Part of a small language model's weights.
Size: 16 layers, width 64, 2 heads of 32, MLP 256 tanh GELU, vocabulary 512, 0.857M parameters.
Architecture: LayerNorm before each block, learned positions, tied embeddings.
Training: a variant of SOAP for these matrices, 140M tokens, 4285 steps.
Each number is 500 + 50 x the weight over its row's rms, rounded and kept within 0 to 999. Layers, rows and columns count from 0. Numbers have three digits each. The size before them is the row's rms in percent of the matrix's.

# up: layer 9 MLP up, 256x64, rms 0.161, rows 251-255, columns 0-63
# down: layer 9 MLP down (transposed), 256x64, rms 0.154, rows 251-255, columns 0-63
up251 106:464466447414506574443480531550522496498491548487511527559516550601486433514536468476585469412463538557424471487442511552380525345528435530519532551530573452542464528508507540550550485446503494
down251 123:564530524540517557535508482509492533466459473428466439543483456571670579448444494497614403489491572514531496488484462493550512495521416478514482529457503503513518520514422451487490490372458600
up252 095:519557413541450469607512520527479537382471495512412469462442495494497599481469537559562610568502532429518548490541597489520571496483433491545526480534455537441608512468461510510534460519565473
down252 093:466509542433606523478516518506470464483548499520581538481486473515469566517536451481364491480527554404511427577495534479546582407492525454519558556578524518480437386497514504460568571579468483
up253 098:410517466438538475497487514424506522432467548418549513477539456467428469577473411554562511588577567510457531528506561516445528605551470478476542642569541530441535476525509543489548467528485536
down253 098:617577533470495472431509509527488623486516504504533499537629487554551544545497438517558490490476503454492473408470462470555424516501557464559456418506618496529512445474434544542491456597499479
up254 110:584497435542501577502430468473428503513538581372553496505476514454386557463566502562567505582451456459421518517477551486461512527583479455452439508532504594528514511446531528461573573504497499
down254 126:458518562491597471509445484487500520390510497463502559484507444501568583518414482545502475452412530426479453491535453535442517372546522496540538464475486459559505603381471449446541532522523428
up255 102:527495525502432502398487397532433525489484564487541458462581570413465521499509499487553507375481557521516413471561516600469467471446460470466491552520440504503540470462541533572502634570507476
down255 123:503430532506447493556493517491379517517485395508477502512447480421571564483517475445528405559566502456534452462497437409512444534525407502463430446467512512479491380587489534478482456403481481